Part of a small language model's weights.
Size: MLP 768 GELU, 5.09M parameters.
Architecture: LayerNorm before each block, biases, tied embeddings.
Training: a variant of Adam for these matrices, 253M tokens, 3856 steps.
Each number is 128 + 32 x the weight over the matrix's rms, rounded and kept within 0 to 255. Layers, rows and columns count from 0. Numbers have three digits each.

# layer 6 attention key, 192x192, rms 0.0775, rows 54-70, columns 0-191
108113116161113083131096134158143134116128150157146181181075105061137142146088136107144105173134114143110192142115116122111120144152109142153118118146151116104127131124178144129096154151137115143147151144150077124115147111115080172130153103125136112148113109108068129115140152150097169135149145122119116076085093176119142073108112135156153146186139115218157097142119132110132138128171061130174104135077165165118170102108142112109089147129121171131165123154103163101085112158133110138168155102130169175129120141128139144139107102141104080093146168116090105101051155116142094100
131189174145133178126057107123123119088169126192106075119209129136121121104164141134151131101115104137132197149130117145154080166118131189084126104103154154138111067153083138128120122105111140195135122105135161156063141121098183169107167171122118099093142145137133159154145164128111127114121116158111147127107119061174142122099085094111164098153135118132183140094065076127165132102132107142146140174144143110099157154098112117077169106124135095100163158169071175122170118114100175147123135138143076140108119152060092138122141103176076057084170131122132112167114155141188135137
128095091166104132106111096158146135082179163128123128152104133155093101078181091145170102112122117113121151135108130124155157113128144080160159149115193153157116127161139183110172151130177135151131108077067087117123132174128114143114187079164124121106148127152141093169084111220117122147148122161136129121116077138078131132107117096159130096147047130118128122134061128173136120133108153104121141160145077132146065156133162110152121140084120093153188106076072110130107097147085130114191190140095109142121142069159106125144124144099134143176198097109132053089132200185140067108
134100196180173118167167144132121103118183108161167096125115131144116123157079045115095118099146106143125140150119102115117111069126179059137076126125153165062184141105102139145159119142093113138145164129084086118134085153121133084104064069149155159095149115196149146103119107179107166143138142165123094169148111158207148147130068162097107161150103119095142161184160119095106095102173096084087192134129093207106160103113100097155211100137116142185109125127084142072169154128123125120170159141171142093133094154108074160150105130064128104146148069153125165128096118141160107120
124128133161082161177111118107135079143135108109156116128154117172111116135067137160153140132135076133089134141117152195105161155132164114171075103137124128131116091040122123164122201127124085104111132099118109080066137083128140150062118118142153128130113158138169072125124129122115082139135160088178172134094177130070215127154128121154171159071129121138089099134104191138092138098104103097109134144134154118209088170173116160146141098101126186112137134125177194107140168103115112097139062148106107131061178166118077150139126097143103142094089128155129132138117199130152147117
151080075113162162127056083070152110129139111138115100160129118165145168122140082076144140114068156122115095108104126154176074166118135168132154122103147122140073145138149121136156107111160130133084013108161166114092135128144120105117188121134107143125113136096132084108096155149148126155127184157133110153110136123111134137184137146153152173060114131143124187151141081136080214113159166138131126156131127120148114129140142130174123074151142084116114210154116075127123102123117054093135121082191148114119116107111129142168134092099141087113142237114162148066096129197112108131
142126111169143118134150169102123109075065138111149104113166120063116135140136147145154144146130139129166123145135100169109155110137141171143145162106110120154140118090101194108115119176082108153160184117164136112110127160119080174128129104103174164167116122149086121151134096068108134084110104123149135157119165118112142150180140162100092128140077127113126130132085147160123139126132096144117107163162156152093140110110127106169140147092074141149123149157094073123158092139136051089150082121145123083133198061121130058126080126140145135114134153122105131166137096145137136089
099135134131143184108132123113108114148086113067147125115135128093152149127138111130147084131084156124194071100115127104068189099152127142090175189096132178127160134112103143131087188143086097161156162141199105083091118124113117116099146150112131142150097129132145133178182152056134130154080143103130125172129111112147217118126149108064137099155122150116125118151166127085124053153175127186143121132149126133122093118134177130125101138104117125171089107192120139135094143177150109151107097051097094102140146136127225066105144149158098086070130158135127179173210071122115132104
097122183085149113160141129157115134138123050117095103129145116161090145130091126121114145111126165109141088128151152107161147088093098116118148080169173095178149142150091122060135105159099156151167088145077075109130140095188097121167080065110120127128177121165148141092167113145138152130142100122090102104140134066159142196130169083116159105141092068161140195118166136101139121107082099084145158127143071102078167096138099079133208138135100126100119125141141080167151158178142115086126077142104090086133131121116160103155120122126167129133180163138141141148117112132136075170
128139112085139131110135143112110132093129132131100200143154135148101171086129104150154155091082150105128107135131126066111125154058120091024053106146124100045120126190136160138116068138120134171168100164127053150071070115079141133133092154138131092217144140083176176131108128123122148144126058117155087093117099184143100117182123106108125106172156162143150094149161094126133177035173101158224154124099115124151130157143173138187074169109131126055156126111136052106135164139153159152130157165094149196142143121122156094149138133079127135150184149131139158125201168094118127166
130109162157098150149175189171144125097107116124151136149146055087065124113090185141164108099069164170104136139151138149161131100187173094146150128079086117135124103125148142118123115116187115122159095070120141147137122122162144146186128144162188151167130118099122127165103082102147137155121126102201132167120132107135091108102093104148138136160044132124074071103093097135138118116172121138141180165121113118160105112168137113132137150090134139119166130138165094122130159095145121082166109130096081111061132106131084110064147159106117161188151114116117094146111170123102137117
123114129106145143118165160163133068156115062099093101139143132147188132098093141091123138110135167118125080152125152119145161101113130139145102117143141153129136113125112116110129115109143185090145124126110095107126114108087169107175109131113110123119099104085177144143155155138146127061118120159097129135115162099158128137143118092176086091077077111158140082110154160088142125173130187111138156102147155129141135101180143088080155081174089124114145171106099139117105168151103123139122131117150086096138091126110108165126146119156095180156157131119114157152159163124121107105
158106183136124083144136143146170108095178099143101199157117054115086117131042125124137093150158159102086098116099102099116123117117108152153111103138110106115131077158129077130092127158125082076134170130092122123167146120151161090171047114101126112145172142175125196053111140127175158127144117141095076076116162164156058070130146175158088178104175169117164119091177126091161140135132123090137165162145099113190133116147076088097145108086135151110148109039162109126204141125131180161132141096151187150118056167155104150146169111129076118118163134148074124090133175136161150176
135172153058127141171122030162144123146149135119139102106055065143123126124176142096118116116110175111127081142147154093176169171114115109061119142139140161126181118160108151166127110167118138134154091115135145117145104128178137100129145144121112105107159137090127099126134181080146140135111148143132075121113069073185133100099160063071180107173089095131184156114177182098114113118143188108180057111105083093090098130144091098117140101113130118068123116064158129119109120145178128163118152147083161097120109169070157138082119118122157112164131129188157126152092064123134127192
125115141164078149126126127117097127127166140103128186162085174116111094172160152104076192169131134161196198101144116134164124153128103156166102107094097077071135152132105121102127137134139136107151153089120160100123117136101143111089070070199129106145096132133087125145151119120112149121119123098098143099151100115142110104076154102171131135119155198176099113052121116141134127144084146149109092087098167060115084103168105085110152043109127136098152113160169162149081102143137118116167123136113175171102103124058154133127129142164200079087157175146085077119096118146093136195
098099170169158160114141072126111140136100097107121137120126123082074092132122112125173121120116157122145139116118123128121137118148090100119110106147146171115132147174096093107126151087134121144185122087116166120176155150188125078123128144172107119150164090105151204154149119141173142087098128089154114134122169151138129148058127110063086099130128128139150122096176112144129113159097083172110101155119144055103125074144081134123118075168109149125057128087114146193113137138149126125140134100128143107157094120109105155113137159188112184164120089123159185143114108093106112156
101131116134163125154109076168176132096135095134151122127155102165197114172111137142123124126132098078175088118129128105140129126137129091088166125095094095135154108104134146136138098137128118174092116140155126157125121115086168059110161152140146128111097151197168108136124147133106157143156111127118156142121145117135125142064103139128150126112139153084141137151144115153162101092166197070174112105184163142112100176118120132118109090147150146152160095105151101120178125080066161198146156110123101117111112133118109080159139121113123094106115127094114193104146119133121124120
# layer 6 attention query, 192x192, rms 0.08, rows 55-71, columns 0-191
130099151105135132162139122150113162172145117152111137136123136148113106152140105189116141123192143143108136118132192124162098185112132110104142157112117146144085107158131148105138100132113151121129133168116118154069135150069141159143179085139104152085072102082099095178128128083142080125106138084109185136133105144126103167152111054164192163130187104108120129088128140098149166147183133109151099170069137149154198160170096133178059098155178164104173122109135157101100121049164079106089110158115147142113164114128135131105140106114164144129138129176148094118150154103117100048
115092139146127171137118220132163050153008104149099066102144107153107146133076118141142134120164140103130139133121090127119099164144171127109150189134094178196127130103157137121111166097145076108159130132098095163115163214084091111117113105099140113168126104124121146107128131124110161098134100116118126121117139153100135137157152090129204124064154100134150134094123146120126130112087101124123088195157114154098117121118079092171155161089180149122110124069138073109115136125168150134179164163112126093149089108126146129134094112189157096172099129117110139176121148096130135092
089155053047062120072051095159126139166124133133098116139141106155166126187096164091125148156079127162091127148144142090123130116153088104107137139142138103085101112198093141122128131117163106121158146109054157130112102101147122163113189140182139111135156171137096119111136113216195157078195113141085162080107108169128103159172095091104156078113073131134094170160138156137103104190132130194144143165133117152116168136175130108137131110116152142114184119061141105113125062141117113098129122117156160148122078134126195121120182180146080116117159150087127147127168100120094147165
071130123136143094138211100133154123096144142086180134066178151107170099166148112153175116107131146142161119170137165148145040110102130135137168116138101153081170116093144110153138165172092145108149157155147071102110104157182083108150182142088165155123147170096156110105143108117120109155158179145080102123145093096067136088115113099117106147130085130126126145165172146113165140143097079139133137117140102103094130191156096072149117144115147114106160162091093086145133163147066151076099145154125124143132149122206127097151095149094099119149130116162109144103165092102103172158
139195167109140109092136154153149156090142108119152130148168131151028124174118117161088166136108082132134198151103137123093103151155117161139233130127153067129171075173126123134103111151186111116155129085063140106186133111134096110181117156143094154124132126134144115135079119101132155090120140125132095169120093151108135124101126077112164166155146135120151107160105183117140089132137158081156144095107128093148077086137096148107080140100129140139112068112115158105123160130127200127142094181139167124087103176076112115112114106119150126132103190187098104148099117140118110106
122134132153101106103114120152092115101122127122145046130087095138123153132124122132141166137186149122142140177116126130135173162110139138087108109075126132094135143146141105091090166143090105151146168186119106157099209130156134084176106118082085110128197157126155139125146106163116134137163119166136157129105134123103183100122111140204132126139109162116166126121158119112140111148210153134106107101127157115131095128097103115119178075144093158157148142141156164127129146131103152119116080117115110130106108116100137120121131143093069098105170079112126153087103164113157123213
191079079148103107135176124106075135111184101186106098107128103155103158098163118121119102119166136141097151162136108124167122105107127173166108119065147157105193084082123142137144156155086151135131108126204119093144197056159090091142120128083129102103181149110187147125143137145149184176181088166159169157105085083129124164112132151119123124149138122140079149154122155125142166101142171110066152129139142129148093157174152122087144100099156170120087147144135158118107101069103110184103125117089098089100116113102086147168150124141105135131103106094111142107048143151168096166
158127107143030155108138154153137104108130161130085157148098121091141197181119156121107150090125152108092096171113128140117121130116143077127087179132082101044119147158105146109091144058170099121143139118120172123101131148097118103140147147137124165129133181148112105171142103153098165113129156115102121104169066153081045135214143192117160107132132158123135163108146111090143116150147125180123105147135169121098170128130107142103115165110125147138086128143142131143148100102142161118124115155145134172108191168128128131132129165146081146088164148138142144163135087146094139131
161056066175163148172128169114111089108159107175112121120191106113180177142119144139182129124142109074123110097115115128123155078105107192096094130111143117167067120136073150158120116152234143065083180135126125104129193124054184174117135139138139071162154089150198095114171137129099090163039177136163090151052111109128121169062145139144123132147162149098088164101130107142154117126057138174132112101107093155170125126111117191104131157149123122203125130083091151114127085090163111154099167143143156077127124124069100150157194129138129121135131094101130159123191120127057087164
115110091121176164157092147112134050117139142207084139115185110100158121107187148117153105113142164106094135124096095148178175133134160124181169137093071155120112178105186112115122095131145129123145163170143076158094090138158180093163138144119121072145170098076104116090135123186148122147098193163091104114134172120119124061099138097180146150098091137101121118081177129100130089107119144157168130156149097165119105074055168087108129135163143139123091108119145110116114130164157152118122100127146152076123162063177114141153122173125155116093115106111139146105110084122124144188
180129102084105097112145141044136104126161124133142178153155125111115197147170127139152123116141123122143139120147089145138078144145157115134101163157142140090145171087129111120114124119188103153193143117096151112086078154136134126152159124121122091161079127127122105143083115148132154121130154134083098095178143168168121102130080125141110167138113115157084148120132138109109120117161105113141119140108117108083153117117142139104098128079136100123170122135163106140129127067127139102136157134157140148139112178160188134124126105158168135114153140110113107102102087131109179119
135083114080194144084104090124161115134150155174055125154127158107241079141096137125180118182096124112051096146075119104096189121129115088171091119175153104130061159181126111147122086058174147148160197096101188128149087095157154122111136154175151137106158070149127078120198129104124128157147179168106115138118133153195095122151136134139094124111110141136121109189178144126106065110169087093135170112115112108114093093111136162104113140113141078133137163126111191088115141107103103061127125181123127170152140082168120126110151151115127114137192109105100107112151096081055186078
194088093120145107177081138167121117102082163202103175117145135099109132116106131136090129132101122157109108176139109149097103171137126100129103135189120083129176194080149139170119186080141154068113121126145134160129148110098101172100136129115111124158122114110101145076135131095113150125111083081105122178144101130124107150100112155178181116095162177164120097152117108108161141142095138113079181134108157115095150108082160124083117094114134127090131122143166147103021112163135147106113202100156156137106139105086134097140128119137168146141141137166136120204119117221107075099
142134117132151103131119060147117170088105142125129127131116155126147109164125127109111129117081108132160137079088103090077116144104113089080113170116119061183157137088148095092131199125092162082071118138142149156164141176126126140139138044104085094099099069171085096142120125077142163100128130096144099111140144125120117118149157150085129148170152077096127126151137134097134121122147175101109169102143116115120179180159154120178101145190106171173122158123124171155141151158152084160141146074104145115170186071166139116131107167142125125158135091214107119118077121140180142112
107116122123162166169106108168185139125122107162134106066113172104108184129139151115133105067093132164097116120120148150128171121177149104113144105140097133140067157082148151124127149141163091101112086127162179165137112134185146061157138122102120108160143185139097093134140135133057134156115071135100121111166136109145103077129098128109093147129079080143131116134128144158105146174160162139134143102142092152102147113122147139160089122144128095084099093145166176144132150129132080146132117116122106168089108186119122166132107115167099159127177103105127112126089122155181119110
135201114133132095131152103109105155118148126116072116089145150158222125094125123166133122153138122114074143187066102137139144157150096132171149098113130108096133157149119132132117125117160120159123136126139134096104109125118142200105159149153151137104134106139146138115098147137118054134118106118160147146153104175134106119170111150196153151050148113138083107167095148121095108133153110132132114221178107150139117126132121126118123101109157081126160146050113112138141113125158101123123115120126160109175100076126110123109118119129118114125134167147121133175133159121126100089
097097162156139144117111159111141089139138075123151174160114119149152138111127145128160161130086147124059124132143177090110182127116113095157120117122181149181070103111105181159124117089129131118085109097096179141119096188111113094141086157137126163086142104123164095142117152077093111126167107119133174139158158115165116113106134140129162115125154078161165035147119101157108113110129070054128152134086150164127087146137079134109165123113130094090157137107071136132112133119120130133174121153100154189108111074142114089102094150098142196114139093118085147188171135155104185170